Weights of a small GPT-style language model, trained from scratch on English Wikipedia.
Training: a variant of Adam for these matrices, 769M tokens, 5864 steps.
Each number is 128 + 24 x the weight over its row's rms, rounded and kept within 0 to 255. Layers, rows and columns count from 0. Numbers have three digits each. The size before them is the row's rms in percent of the matrix's.

# v: layer 2 attention value, 576x576, rms 0.0351, rows 233-287, columns 0-63
# o: layer 2 attention output (transposed), 576x576, rms 0.0331, rows 233-287, columns 0-63
# q: layer 2 attention query, 576x576, rms 0.0412, rows 288-332, columns 0-63
# k: layer 2 attention key, 576x576, rms 0.039, rows 288-332, columns 0-63
v233 096:079145120084118114086105148115159072129147115117142084182150179110130116106141142163133133148118136175142139092138088138143129168132129166135142166105105147099164121127087120108135108122117148
o233 103:158165151170127154110170164169169103139103168092085164146125134174187096129109147114113115139153137130123122133120142118128102107102137105144138130132138124077148150160170105160131114135119132
v234 094:135130136156158133114141138143104160117109127131110063124139164143140136122147121161150069097112151110144120111141150136089094123141146081111108134109097142118085146149150141135144144117081114
o234 096:092153122099137084167084144122154152088117110112093078160098107113123083117137137134150126148123146116130140132065130153142125154162128167126109120160131158160131106143116100100121125141160138
v235 096:138132104123105111138134212100097130141126153092114135145162130142143152132120107107148139131152109147132144167136149135127122086130077141140122153193133131123104116115135099113127094113136164
o235 101:126084077118108144124139134165121118150187151100144118090108098116153125134104086126115118116109113155091159120107138151129132154143119158086147106149141147148137166131111132164155165091092124
v236 098:120171139122126139126132141094145140147167116149152139147123120141124145146102124129106147154140141092151139100132113145098154151111138151127142178123073111133134144104147112100137154168087124
o236 098:105129122137100148110137120156125118143109096152138140133127123128082114125127125163166141121130173125127092144121202186124095169101084101134128125090207179161159138131140148153148116161110145
v237 101:132167118138144156125116135098128117075117146182134102141114109083127133130155173185115151129115139129110114141096152126063111137127135155131132164124098154113156144137091163130079104105113117
o237 103:150102146157129156083089110074151130127143111083117120118168113133126086119099123150155118129102173130096119145139121117097107109121095133104101143184147133111123148091119101148112130132122147
v238 100:126143149131140115099117197129114110147156122129132127111111135166123148139086124169098189147161130141111125182115094121126151109137117162153137111126170135148145140106135118102120066138132117
o238 102:133087123124088124118125140130101121112143119093132158128148121088157063122089108143105113115108130137127140111126114152102140172160082124092154132135168128140103146137121143126130105135119122
v239 098:115162145144120113141141126088145129120143094102139144138121160142085131145114151128106153132130122124148127122112094150108138123125131158130171090109162119116139113124145148097108106151126132
o239 100:139124142134096165098136144115104122144100150126081182111125139104146102131128126121124127138132111140161155094183122120163089128124121125150134119119095110096120167110136142113159131123112112
v240 092:118153138156109141110141118162119156126088088127101112139142169132115099115154140142105142145129145105169109130119119137118108103127124157122121143122145138126111120147106099131153147129110178
o240 096:090166111143126155126111109128156138123121156120129159122105111121118134159158161136101143143152139167159127123101119115150113158123138122135153075115106125150133121135164147098105108151171149
v241 105:077139121130135151125117118169099111135127140141116087130128150117163149112128125093138110122170101121133107104106107119128089106135196163132080136096113156104158149112154178132114138138084164
o241 108:097140146104116109131096155136120146152124113134150126151093128136093125121168144138135106136100125151131105171103127127132088154120103093128134081108131128136158148152165112111147085157173130
v242 092:100126144099095127119132151181146154136145105141122141076124139185140140131155149123093123084122134125099130150122153111161168136142139079129136146140166115128118123119120159168111150084135135
o242 096:079110107141127113125083097123101134111126156153143077123101142078083094150120121138164124137106138159117074156123161180161100148120147148170133137125117201148109152119086140128187143136131138
v243 096:150160131144129137139098063115152113127144121130120144109115138120114130109124133115116146083113115096148102117143115127091156183105167148124146061142108121121182124139116111122113126161111089
o243 103:134144151143120137109142132104136165146091139141134144110147164168114137144114093130123150155123182116153130133174145122142115098137135095147132151124112101092119132122125153076157141148114100
v244 104:125082093118131071119111127123187144169140127065090154122123113157143124082160147161153122043119127154100116119131145118106148105142103124122113112135165096109145115129132146148149107096126138
o244 104:085127113177100097139089133127173124107123159141120111151101143108135110146127102128105101150153105105117129125140118102145144077092103144145100130140113152161098134126115135103123124146156113
v245 101:077109137135147131143110169107140097113121149110115127132137143144131120097125144145128099154119135148149137123116125109141091140117138081133117138085128142139135114105136134145126104158123133
o245 105:121166127123157123133126139148149165066133135158147127137140158108131092146138130160157141115128163115155101123130134111122166146156139178140135110154120136145087122132117152106159143107135165
v246 097:104109154083128184140132162146146131100132149140152104095127128104122130121113136098115090143104152135129130119150147146164119174127159116160165184144068170120094136127130089127127117141167132
o246 100:131154114092147099152151115153121111117146110134152167125130197068130145126131109093124122128103159115154095149108126161138111138113143124121126152147147140126133071140123137137150120078122143
v247 100:116114117127134112125132124096113157140171122147127133130132115096121147121137096140121144151140122120127121150130103120097115113134065103127169092116098086104083140120139136172114149120106116
o247 090:078121140110171145131116115146090112142145152139147131134144129159103154132122132117127105128118102087127138120128165100127107104125142178162124138097101129130137108075141139119119156160111174
v248 108:118138150139119078159146136167091130131122146166134127150144120134142110094109102110103168122177107110098093134111104115134119148127121148154134121119152129145109148129127116129131084109124125
o248 114:152143123122102117138100122105092155100155129134131117079117123088164078161143096134096129096104105162119134113117135126144127140164117138118121102096110119123132129104135130145116165146155120
v249 099:163122136146142129123108131148157146161103157166118105133116119105115128122124135078124096118116103167127083139124150107067113077136117103140081113164119108126142137117131137128180121148138123
o249 100:110171148115159071166147140147116124117146097145141150127148125131111143152149103128100117143160112073124154126121182150111123100183108152110118088137123135142111121121126115116172100144146111
v250 095:111126108090132180102126056165144146109099129103126167147108106095114124119092141097124133128125103169106110072117122142125117113115178133139133143148123100139160136148124154129128148143176117
o250 102:146147130132149106183110113092126103136149097132138151090145110149121161157144123144113154119167130101151120126190114096149163082139132099149098127156133116134144110147175124120109118095152151
v251 084:088186140135115120149117167130115182133151132144122119066136129122129127140095156144043085130138110125110131136116150124134131096163124071095099091144132140135155121127135111104148131132178094
o251 087:113099123110110140189071108095096105104153088167186149116138165132141121094113103183140105100087113159105136115146186134128099121132156146117114133129154183153101133121106174129134124115107142
v252 104:148133112168130112100186099109115113095114101145129118174128144135137117144118118080123181139073138117112067098116108140083146165101141143123197124122133155131093156113124117136112097107161134
o252 113:151162120119128158118107114149128172139102081154088109134135132151152130125076131141116168137136132129129142104113142125121142114122103100057106150136138097095139122161164128144111140178126067
v253 101:110097113153122085161104137118154105134132136101136181119107096149132126200127130133118200151119093142130104130116113155127126129128088122143135130126138120146071123094135114118104099158089125
o253 105:118114127152124147102154153154144134151128110180156128152140163108134124168114088132154133162105160149111135131164164146100136138112092139152125108124125137112147169101093164164139146160111113
v254 105:109123133149128188162114151154149154114153145124125097122141123145087125113156119142118119114096159123140180155108135118100143135124143113149125139096094165119103128132149154141100128105115127
o254 107:136131128103167112134167130119141149093112110114125108136197115106128140114137154127105105108133134154096106134116125137100171158177153134091154139143136105102112128137172099155163142137126126
v255 101:086098109149130106104094107144183111176136156115161141107125126149092145113092161133126137120118142140143089104154096092165124106149127133143115125099167110138155121120134123110115150134165122
o255 103:142119161147098092172127120095062144130146114142155097140164119142140140143146112139133142103121125100106152087155120107089125103106128112209127139186109126156131144116109139137161128128117142
v256 096:154134110109095090130123111129142118146133115127116158109145125118131121153100168113120169109174147168127133094118143153107124092169154120076112138142125136147130117118126158108137109128100169
o256 105:141094116140152132120154115105167115141156127151139099104156119135093158174135153119112144137113161135094121131160163142120172114115130122153165137096101110144101141123119148126119144099095116
v257 100:160113139119153175088113106101168134099113134168134100131144122120156139146147110154122120128145158129124199096136123145140125144118130145103101127119132100134138120156086173126129132128098126
o257 104:143140097157102138116097131135159099108153195110105077152095061150114095117132131152117154132134153109115120177119114130105058148140132111153137125173180162109120161126088066108116161122124165
v258 094:150126110135119139093131089100174107112089104110102174151113170122122094129124122100122085105136095138120133117150130111118152133117143157116172120134162125166149133125140146124134114122139100
o258 094:169172129098108134162086155118114102137138140121117145080113130148172123149152122130109161119209143122146156139158105095177120095155129105116088123134124121110134131140146140128097118135150095
v259 098:146138154141112123110122162086202094112143121092128135126108120116116143094145131130155076161130119157146102138155178112134138140135127110109157068164147129117125103141164102121151091144152099
o259 105:073151143147113101124165164121119142106113166110120158141128131128100065106134131108159146122148127107113143125104125138164108146179096143134122133104144167165120117083105129095159142114141143
v260 092:103201154143146181133159116105133103122137100114129155162133110105124153098109076111114128136103121129171109112161117115121122161149157107136130097091119139145124162120146098098142137119158123
o260 092:186158127091113141187124143119111140163138121168145173146160127136159064113081112135194141087150137123142118079146161143127136147156128113110119172157157174187114131104144114095121124114132127
v261 103:140133147116153121111130136112130107118138138118123123134139149116105121131111120083151132143076145155144134155103159102120125163148053082154158126099072136139106115137092086119169102077143121
o261 111:141103141146158130119141144103099127080146112131072180109143113125142131136110131063113107118094124102119138147098104085122130102127116153135106161100120133117115081083112151118102147107135131
v262 095:116142128109134101162108134161127118109143144153128119116136096093158121142110162138103091142112129113154127133112117156124122128130158137123089139152105123134115159116108172097111129162137135
o262 096:165100156154122150145136099112142146144144146137145119222123126111127106141147126129147091098118165163112107121139131136100161048126102103137112131150125157163090145116142084114102110145145144
v263 100:114158086119118143123184134142112152119113121126141101102132081157132117116163145111081110139163129141146143143131116146145142118138120152093082143114139121123182114130146147135068124067148122
o263 102:110128109151104150103105109143160127144131134155144107102114136127083124132109116163168122137090128159120101100138166142138126160122166154141165109141162107172101187135158118103156101076094111
v264 100:114157136175158125096115178107088102128126145172126154138141161152124134122151127109167139114071165113134155145118137104127125169133113069121164127093126097111120122133134136143114136101095147
o264 103:112146121136124084148120136120120149092129152114115095126108139134130089119132124109138156126146173136129157162092098137118109152105097152148140110138103147119135090135107119150178161119125123
v265 100:149126096125154188142149106116153121135093146073143147136112167099139148112110128162148092130153104092122119095129087127183112098139148172151138165132088102124099134134120128112124142150134108
o265 101:125176131094126129144104188174127095151157143140149144126103129127136175137164112147117125152141111081136124165122165118151137136146154128175102127175108101132191131105134145108125127142163182
v266 098:124140083117122136156138116121151139103118119154135124128138128120109128131097167170145155123177123133163131127140118144132110116143136153137103105124119131140075126145126118147118116134112134
o266 104:132125162114156184078147168127160121088127150147115170129127126118153151144135140126119145131122101103106146144122144141141112129132170153153135133140089068122125105140133127137068090131094156
v267 095:146173157117122161128145071098203137136136112121115108120148135111079127128144149115063112148117115126125167128146128145076132121126106132121134138097100164141124131148100103155153144137114073
o267 088:132183124085125151167156148129109081106117113142126170107121132141126141138114131118125100110130117085111125088149190129165127091155161168137109153118098123089120131061124126122105105140109152
v268 101:144122099117136114126125144126145127155113107087107133159126182165163127158137104129123117111086140136137126113114078124100110160123115121133119160131131127149099149133085149142145133127099095
o268 098:171162093125138165161137126164138180111127151103086157166119109163159089161135125102131148163171120099131152135092168134142099103151090133157127123150172177109128134144145117124127114179118114
v269 101:138126086123095150148128080098114132086148110073112127162124117105133133042140115137135066081141132102126108137113100109090138162132185144136136169096122127119141125159146116129124117139097122
o269 099:085152157100148121149136138117103156111092133139124138140130156124101094110142129111140108154131144088124117179084146140177111130146121162138087119099147142132148149120189133076113091164142134
v270 103:109122138132129133141126131171083161084145141091124183153111136110116099107089092158169130111100155118132147151085121114106133114141133128151127092135105137140128146149150096108142149109160168
o270 100:142071143148129127116081130076138149127141128107114132135112120078146156129133150110116110111111111130142114183119047087116149113104087100136108158130078122137128122117126188122084122114170148
v271 101:148108108112117125134110108109150110171120108076131118095119102173133104175105156188103135138129111113129107128091149146143164101136113139080136162140104095120141122116131129091113114121131121
o271 109:155113110137146154109105094084148138128125118159106138075124133075124143169119123113106143141134130115119110152151161103149122119142158106128125106111115167142132133140104198114101125135107124
v272 093:140181127171108140101152135124094156114122132105098158132164149137110112097121113125111131163178122117117126133141131142075157091097134137111166118137144123136111147136110085134150114115083125
o272 095:121128105077112123157117118102076087128151148065093168084106115092159123135141149115104119135181108144123199127122109151184079151161104189117132083109155150133138107128123148144122107156134141
v273 103:123115124110123165124094129114167146129171142108149131097119132143121151138152146139145110061138111146151120146129129103147125117126147146097110132119108110123166130126130157151089138152161105
o273 106:092080157128134089141092093116105127118088138142145091121139158112108125141119097138135122108107147136123097119165145123146107139112120108154152089157148154176091164177108155104153128110119105
v274 098:138153122111116112137164100140089125133091116151138182118118157124141123135125113084124157152168114158106155137137146126149111160130085117152104158125137105124127108115122097135089115104106115
o274 106:144132123122119127123149120158143145124153124136113136132145139126125150149121131084122166134116136154113137109135108160145144174159138101109122134104100096104117153127130100126147131121122108
v275 097:143184113154131110132131125140138131144111142106144128091107125090165128120099125139119088159124151112124076129107129126160122104126150137102083103116134106112164125111121103125134146128166143
o275 102:121090156183123141136088112100147147150140106178181115133138150123124142135141116169132111094101145118120103110137149094102166106091136112155133110169070148178093132099094185086141127122168130
v276 105:159095163147107179107100151159112141124113144214145100114131158126136134163141086105145128132074149135124130118112129127129093139142151080146131143146073176130134122106138172148110148174151153
o276 108:125175158129151080106112093151154177082109114097117090166127147158103099109140163176173140140152161130136088126123113155108088151128131106118141119132121132109107108164117065121156097111103088
v277 106:084083091093119098096160088125175129136118128136145143124110109119114114094126140144101148105164101173141165139142112130156117151124157147113179136125154135131138097115148145142099103131131098
o277 108:134195153136125122129186134168117130095103141126136138130146163143131112132085133137120149108150135096123132105132130152147147129154143115133113165137155106086117137151134117141129109136109124
v278 104:145098124111097135139130095094165142125125108136145141153122111129125096158113144145140144090141141146120141121136102136123161147135105133141143152139125126136175155136090061116178140145130138
o278 101:141139119151146163103139112135140096125132127124126202079122149114118163169142171124119118124152163135145119148154157129165105100096126087133133159077140117118133125129145174148106107119104159
v279 108:124138155122136123136152080153168113132133120170149133090110160139077126087137146105075150115115132137122135098135134119131141166141156150130107132101148109141138112152127181090115156157114078
o279 109:166181123098096136142163163142130072152100101164120127137123147178129153129152112165125146171142120130106137120190162126141097127175129137169122142152135110097126135137133123126145104138122107
v280 096:114110075140139144133145111115136100122161112159164109139104111110119125125167092163104121126089147169114167134094061141159144151118093134147122156100169120138180104097096110134117131123119098
o280 099:154129139141095153092144136182130107143088145122118104124141167158161125138143127145125101143082129157105102134129180119113104134110126174183152134121170146117073168131147132111151100119134135
v281 096:159152137111140141155120113164151138078086112158115163076134154113112106148120111117143116103109157121155135141132120122148124185147111105146127081154104139156152144138103101121145113173105118
o281 092:124149148097155142139106152111124121089102136131113197127095177121129153151187136106114133157152129144205146158146103102133102122154140153149117095083109094113112064114114165094085126125161144
v282 104:127119149172132185126086148132109132085120156139109156094144123107135133145134134138138159203134116144121147119090143156103116103123120143140091095144144153147133134147139156114096107147147144
o282 109:148107130099154126112129142151156169135142130089133061137122095170126133109146117134137150134118128160128125151150120144077137119154139109061139098163131120101131139123137077152136122100110093
v283 097:121096113113122132144170116138111142107130155113152116099115178140125131102160100152097126134097108151114124155122092110161109158104153122156098139110154136097150108116123128163110130114125116
o283 105:098152131119091107149111133183122137074130142104147117112113147130174119145160114147113116127111086162118112103114140122159098150158118177181152105135167169151098132148139139093169108137160147
v284 101:125105136135135153156146140147098137093141120153130071097132140104121134105118088129128125148139088098106126132127129127150121142133143146123127143147110163138106135143150124100118139135148110
o284 103:161134140088132151134126103102104175130086079116111150131154139111103133091123106104145135136127105142133100131130133155127106147154174125072098131114133112111127117148147084130132098103119091
v285 106:120138136122142095150102147132125113108134104091095161081083101107114145134149145150139129078161107161122101150101183138133134088158092083107128099167164075117116092133158127152121090110118118
o285 092:079100139143115090123108114080123154128111142171146143114144135077090126114134087097121147144105097126126107148166095139128142124142133146155122107135095136137076131097102144087172117124137105
v286 104:144170117155076112072093151130128135146137162111127161143132158097115128108085144098124129150101129124136107106129101134110136102153129122148144122125084138129134128132138143130156137135107140
o286 103:087175121116114114154138148137099120100152110117159096139121122169124085125135152159156155125156157106126175124139137167134118147139118126135124115159110156131154080084134124133140131155078123
v287 102:137143135120140126139117157093117127135148121119117133119148144157155121137164147129162117130169111091138175165162147110173111143090105135105134128112156127145114123128162124162099121140114119
o287 108:121123097080116124101117113160144114140123192107165117099107142126123160148129108105132153131126118163132149139122134138132125167112123173119156101115146135146145128140127100104130118116124095
q288 073:103166114065135136154098126091132111187174105117131061153106155146149139154123121098132145137148112133145100080097122133148106116117134141141124092149134160100117111132119149092100086095108106
k288 073:121124113077133116158145137159090152130187145144177114069134108111147123106147137119109147138104110117105076164148095144139153144127148131110123119163111141089108107110143100172123192079138133
q289 071:152097111166119103107084144152112134111165174139124146084128147166129144130151164138141158126117131155160151138121104121110133145126117143122133123116123164202117147130098121110144082125103126
k289 084:088129104091103171166157129115136150118142156113131135155112148143100164122151108120108113138141116159101119101106130158118145164137112113109119121133154121118155140093123112180121168152103120
q290 072:091134164110077124161138094136108112145172109133082099143138128113137126107124131127142145145127120116168126108085120134112110099103135112148112120154140154127107130129123153138127104155122093
k290 074:099118155119147171141135148166120122132176149153178109101142102107075143113135128107132120103133119163080146135171114159146161134104098150143123131141168143132128109160143127169113146081095110
q291 073:130086105137124147114127153138105099069180142130133126118124177196103124116130128099083121135115123131130135096114139103107144086147118130153126163142169154145154164154095148128141120092104084
k291 082:136122126083094139126136140093152111127136132102133120110088154129144141111123119138127104110124119147151118124085170158095158139141128135099156112130128143139163177109125095173136113161107132
q292 078:108086129115127093109120158091128095178137126137143064103135185145136161140127123153150168152129109157137100086098097107083094112114120120109145133095183156136104134122138189144116133104072130
k292 087:114117109069140169130136114160136149123127120075122084132153152135117134111111132069103162157100138160130150142079148124122141085142132198147089144086162102166152138100117121159142126147101125
q293 082:181130136139140108108118109091133159135125148099126147100110165133112134136118097140158115132127127127093194163153121113104094143115139094101122125077074173144121127140105105095120126123167151
k293 076:097126100133139106137114124131126097159111116142142118113134102106144148162122127151174165150099121103151112122106084150138103127169102156138120134134125102154141149167118093123132141150151137
q294 083:161083130143149146126111135107082132132121157093126142088115134153116140126166105151126113109152142104095148143187123092128115112130123110133136112116106108133113130180152089118131176112122108
k294 077:168117132169125100121106123114136111142115157117097186130128117098116150156130119126148166137136099126122123128083117094161080110142167091095116126092121129141158111125142133130133126072155148
q295 087:194133119130105098128097132092131146153042138090126139127117094062141126156112135114151161128157134130113127155162133135125131143112172131138135140146083145117090134096158139149122136129174171
k295 082:085115122149141174109123092106116116146102111185114125112139125101121143166112151100104125140159121126144135115135069123150123134144111122162090118131143090133119087159132129083161155139101102
q296 076:101078077137139145136110123121123109121108155119098085135131130143151133145146095104121116129104143166100113083102083107112081134093103137110101087160145153107122128125158131128110123091142144
k296 079:100129111115114126122140124142127180156143111151168078145115137113145139118136120119100123127113142096151104155113153170135133100135105137121145175126133128130170163120132143159122127119110155
q297 086:140103118116177094098152116109119098108144171103152088125100150108103144161159119136124096113133136164118124131133146092122111135105156098096152152121113135128154138126123138101092114126109105
k297 085:152117149137133132127148117103108127155125095160094121130144102118150099187109126114154136127105144101153137133096123134132158126158130129140153140116143118157182130141196103132133181109173144
q298 086:133106161156149128125135163123129116103127139106170122103147156122138128143134116168110124094146160097082141130180128130123118113137147163152142121086123099166118150181114134108137146152111112
k298 090:128114101127111147105134063090151079119113141143137182103122125092119138148101171149116105137156138146117120127153088102169119152136099131109119107130120124143125101152149147155149149118147075
q299 090:179190169156164155133080130073114177131073128114127194144148124101144139141139148135118101154134114089100152122183142140129133137133117106128152112098082160136112105153148113141120171119163154
k299 093:080132096138138130106154143145141124128128103156133132095149158117093166108125102113099129118116125155110153159154120096148114106125112151170121127138116083159131109135132142129121154122133088
q300 088:103133145143097108121130104185126143105163139128115085127125159148126101106126112145145092128128139129168088092112119127131117162137091140118141095117156146175115119131153119092179127146160123
k300 081:125131112124118135126105208117110110132114098112135153135128103113123154093148093113104131120124106130093152117134166143100175085117122139091125154103113125112142201116111137153073117094074161
q301 091:147169135168165107106144140114097124121133157107121094098133143116127128088123131140103108121162152150072144143180142123129137101122126174118096115085114155134134118174105110097119163133155132
k301 083:131108108161137132121137116124153145139086100106110172135149124109136138123094076151134134131131126128170134159111092099126089109127126154103108116128094136151167131129144115103139126106122131
q302 092:145086151096089147133109104149118124138107107154116113140114094099142120150148136095151129120116087095136087110101093134141168163157105090108143122167136128136131160129121091144177108084102137
k302 078:136149120101143116118090146156155119136104145100135117081140180154120120106121102111094143135119131143170164100151185127127135133104120126137118102093137150157115078114125121096110062144093133
q303 092:119091134156042119119139140166108123113142096144107132153124130101116115142109127179147103095113137114126151187097069172140116135141116083143130189100161111145117106095109086123154117116108137
k303 091:120111123122154145126150100121069135146142130142164120134140154139105164086165112091123127167084117136099114097147137151126127137110112145142117138124116146100101170112126165136067157140104146
q304 092:144101130153148069097145138127140151100119095167109087146137102148116114102163115075117126105112120119124129137156125125091111118092127103120126175124092163093112129141118131146133130107176147
k304 085:159142140122138096138118086117146163172101109112112129082139145146118155176080134131100118163118099126186092150128103094145125107161111135148134148135150135147146128175126103124159132142139080
q305 087:162098153140130099161119135126134128116121160068148087082124097104143112149131125144117152100155136122135171157157140126126121137121126140084123152106099132128135141139113112088102149124151144
k305 093:126134127106144158163152171095113120116160129147102164112141136094086184135104142094107144143130148116096128116146100128140110125137106174148140108148131107142137137155096102097147138133121101
q306 093:088137067103082112189116133147141123136138118129131144154117119108084140112133118137120124129101141143128102130089093112155123174136118133157108086141146105101131120121081155148116080126142122
k306 100:151121152121140109119149129165133153157138124126146068173122118168193084124135140119155113122133154128147135143121150140102133105126130138113162153142148128110108162111128130147112113119112152
q307 088:106159124117129095084150107110138107139172125135120120107134134152125128115102102118150146173139115166130144103127159096163093102086142114098120114139123191145120109124152178125097128115137106
k307 090:149122140142114088121097119107172192140110096113122099139115101127156090162122122140154126131107132098199098133138164124129136162145117124144168155120101118108099141152168084128133127184108172
q308 114:133116112143166117099122129155140115094157163112143065097144138107118098136143103117135148136156135144096157116171138102097081100112146143136129138106086121108125133118102132119093156131148118
k308 101:116126104121111143155135130129154095105121132113119179109168133137155142134082150151092145099180157134124152163144066104151119112120144156129135117131156121195156107182098120088159144085144092
q309 090:124113149097170195157114124086123076113079169111142185084115105116110145103138156135137135152135111133136149151133175142133123135105134136103146122127101148108135149138138126118093121136118101
k309 071:122143133098141123100136120130141105149150158130101122126155166175108111109108156117119112098162138126131150102125130117138115140133127132162096111093151138166070076139080134110145101108151097
q310 105:106126137134159134127157100161133105085134140086136129114111152105099127104105154171139087134168170133126134117097166110128134117126101136147139095072132099179142111122094161109111106146114068
k310 108:135114135143119114121114119147137188159134145151139089145129113159167110158120137124121093109124145144202124132128154133122133132119130120126149131110118133106119133101140140064114092153088151
q311 083:130161099110130163121150138110079126103114090158094174109156125159131132133110128098133172171095170125128114098070122114104130107131162117134117099105114144125125144160107096148140150150111120
k311 100:104147136133131103088121082131184159144132102111124091104125142133126106169098125148102134163145154147165106131158141128142149113150088113162158132129109139175117148119155121112168158151118103
q312 086:140101104102104107157151097095103114158115146127171131089111113136141122125138129128133137128142114138160074131099115128144124109122136140085116121128113145146114161141167104134127122110100109
k312 103:099126126082136153120084125098158132146155112147146111139096144115135154113149128068147143137109085125132119103097146143112125130136129106167108147130141138084123138126161140181102140149096096
q313 096:113115111130081131125113103123113162163096122160148129161143134145162105114174146096136109117142107130130104098128132124142137113122153147114162161130132155122112123105144084148174145103174152
k313 100:122125159116146153112118120119154071121121122118151145071100086140125193074128171123119122128098119119122134113104136136143132133150095135125094108149143126156156129134145136127118126109100073
q314 097:139138122156176157132145124109148091055162172090142133091106119110123134110110128158129111119154171133065149144172149111085129129137120164134114146109108119120128132162111123087083116142134132
k314 097:151112128147076099143104109179120130140137154140124143109139138132156069184111190142152133094149154147150169146146108112141100130126155099149158109099156160150128092139128109131149139138128107
q315 079:116120129118129087143149106105097123116136097145137148125139122127110166130098121137117145129116138139191105164067147112177164106163149131124108102160121078164111130136158142175123133168082086
k315 101:121120104072131100106086109107184140142112123113169087119089134120118136097128106097141127159117107115143134134130169132120137152162092103138127146121133138120096134106140140122127070139086126
q316 085:162111160128184149119114140105169114068127135115136129118116082098141147147142127131139119115141143104122168159200156132087126138129141126129117194097105121106132177157090130099087136156117159
k316 061:191112132129082102159102136161126110092154157160140093159134183145086109119089156093134140138128135130107170107152143087105132104111130100130155141112151125163095119124090114100156120116171098
q317 104:165120160136089101133107107126126118145106156125137149134113128138157148150103134149155135142120132110179103171103123136154178145166139151102130120170146104133110158107154112165149096148109130
k317 102:105126139114127124081079116153141164170142133116163094119098133129121139101183097081135112120096099099131128130111164132115121157138128113109105130089099136096101134093152155158091055161092140
q318 115:132148102089122108111155115116090160173129135131162074088162113152124114139113102109109116113132146152122103112131165109154060101092145124134148113121134148142119093131111095117150176118114087
k318 096:118128162126109162151102145094118078102112102126110146107137132112139162138096164165128145132154124125106151118148125145173131130132129153129145107144125125156150145154099099119150179120149140
q319 082:152132125141108141135100128194128140146103127153087136134109159151123123096185147119167088124097122114160128109149153118101159156123114116093126144123126158106152125118085112149165147107140143
k319 093:169125128138097108104128103205119107133095138109111100134139135156150090114115119136141110117112151131145137104117135146077190105128121136114177138135125133128125163124130120111105121136184154
q320 081:105132116139135107131130124133090137162112111130144110138123109156158125165087113151110159144107115072137117101082145132134120124117117122146118066120131126144081140118164124135141133173090139
k320 103:086137151107146139142111136083098113097111104143150156116116119103104181133147142117082136132141112126094136136141133125160105146146137126108093139131113111122144127133097160151115148099133099
q321 093:142111114117120101115092125133183145194155110172129119129133089145155116152134141113142124088128123093113117123166110111119175172119141087111133148139137135151145102149145096140166155103117135
k321 091:173119146144120148170156158166041114107156165148122164135139124116099123169129147157140142147107132112069152127126099125115134101111148097103132122149135090156156144153123105122126150107138134
q322 101:128159110104158128120120121083141140158138133108123112118140120114139134119121099138110136095159134164077133150127132129111143106121123121180097133096103151122170133132105135090121170164153153
k322 121:173111124132134122135145113159089095140125159153131116141160174151138115139080138160150119101143152134142130130127104109173088125141107127153137153143156134185095100165141080098173154119177089
q323 101:180155152090195160104098125123137116127153130115122143141108121135137143125130119141111096144138133111101143140197118126130098126114137142123125129103089096126162117143145128100090156121107164
k323 074:153139148152073128158137104177132095137098125152145147141153174149109101109091100170108167149154101154113168093135067127093113128145165140121173143130136150131138145118123120083127118127125152
q324 106:118146160133132123163108108115149106121089127117137146103100114149114172130099149152121115142111127115169134147116133137160169142153123112116113118124138083143117125157152144140083114144083140
k324 126:090133136103139101094086122118156139150128094114155131131065126132095154104159094114124110160114058122117131104120125133121129161157118106103150135116083123073087145077126164150090073139094154
q325 124:109144138124063122159136099158113120157103118142136145149129142150123132109127130124148144141112119123183098127081171144168138150153104144085120140136152145144103120113167128189180099106120129
k325 078:084173154146182136105132132131115164164151107143107114104107100115138150140175138113133086103114117081138124111127169158127126105140090107125100136130125126066106110100157180167098101100103110
q326 099:115147124133144147109130171112132094086165137138104122132126136107100129134155147125151122149135147153050159089137097141090129109110116107143133117113116116124138114156092140102132152101135124
k326 159:148101080169110097145153095162147119132150144138089127154177136166124057146067112129117137103148167144145138117157112090117134126124102152128155129129160160180107117165126086097164111129163122
q327 095:103110120159137189144116120109142064087110165107135157161099134099105158147101121129125132162095147131150149132120107155139147119142151110134105141142112096121136150119111155108042130160117159
k327 132:088161133095102103144105154077137113121145071125132139129089143086072157130136128103118133167116077112102123105128120140150064146126163100140142131109082147103092104101092150162098092112096128
q328 093:140106093134164160127138166154141127102160130154123130091141099103133134117110141109115110155145157171062183144134117097097109086114101127131136140121109137165166088150119129057113108102153139
k328 127:171125062161072133127135106136123114139145145091096159148161172144133060130083110138128136118151181161123158103179110114099122121102148117137160135126122195150102110161130088131175119172167149
q329 121:171125162135135161139131127147107118144155143137135136112115114129142147092118121138123076141148111103133128152123071148126124144188133126088108131134145084134172167124129133146106103139126141
k329 110:103130136109115137108152133149141149149145144111174150146097137129085169116169120104142111109124113145115118133131089123138130121120166108104108140115081102091144131063132168186091146120104156
q330 100:179124066093166115109144141139156175155134116130133126081159090144152096124069110133133106111119124147106120138150116080110116119129118081165101129108120103140150114147171130088121163129106133
k330 147:169087095158100136103126130158122114108136154139130150151195155162170066125105108140137148102150188162129137121132120095123122128078167116122152125110159147185145109162134100114176117106152104
q331 103:171119112132175180162112159097138136102151121132128107114112103108109124101145139123123125107153150118061158123131096110111120152122132096150079126123115125139187118120115114099099161104142114
k331 101:147093082137117143177175126151116127100163155124149169170205149162135099130087129147115132154159153168079149139163098051130094104076170152150174131114139174177154121165126124094134120128136116
q332 099:091088069156124147115152151152126139044163160141130142187156136139106113099112112093129144148122145102101149145121123098149137133098114159122148173131141152156159105103128154094146142128169135
k332 118:131129079121089161141175138114098114141148109132127140146189113136150101123062130143141134137146187130118168156174109118125112121107137149152156121138131196164166105159096084104138170110147156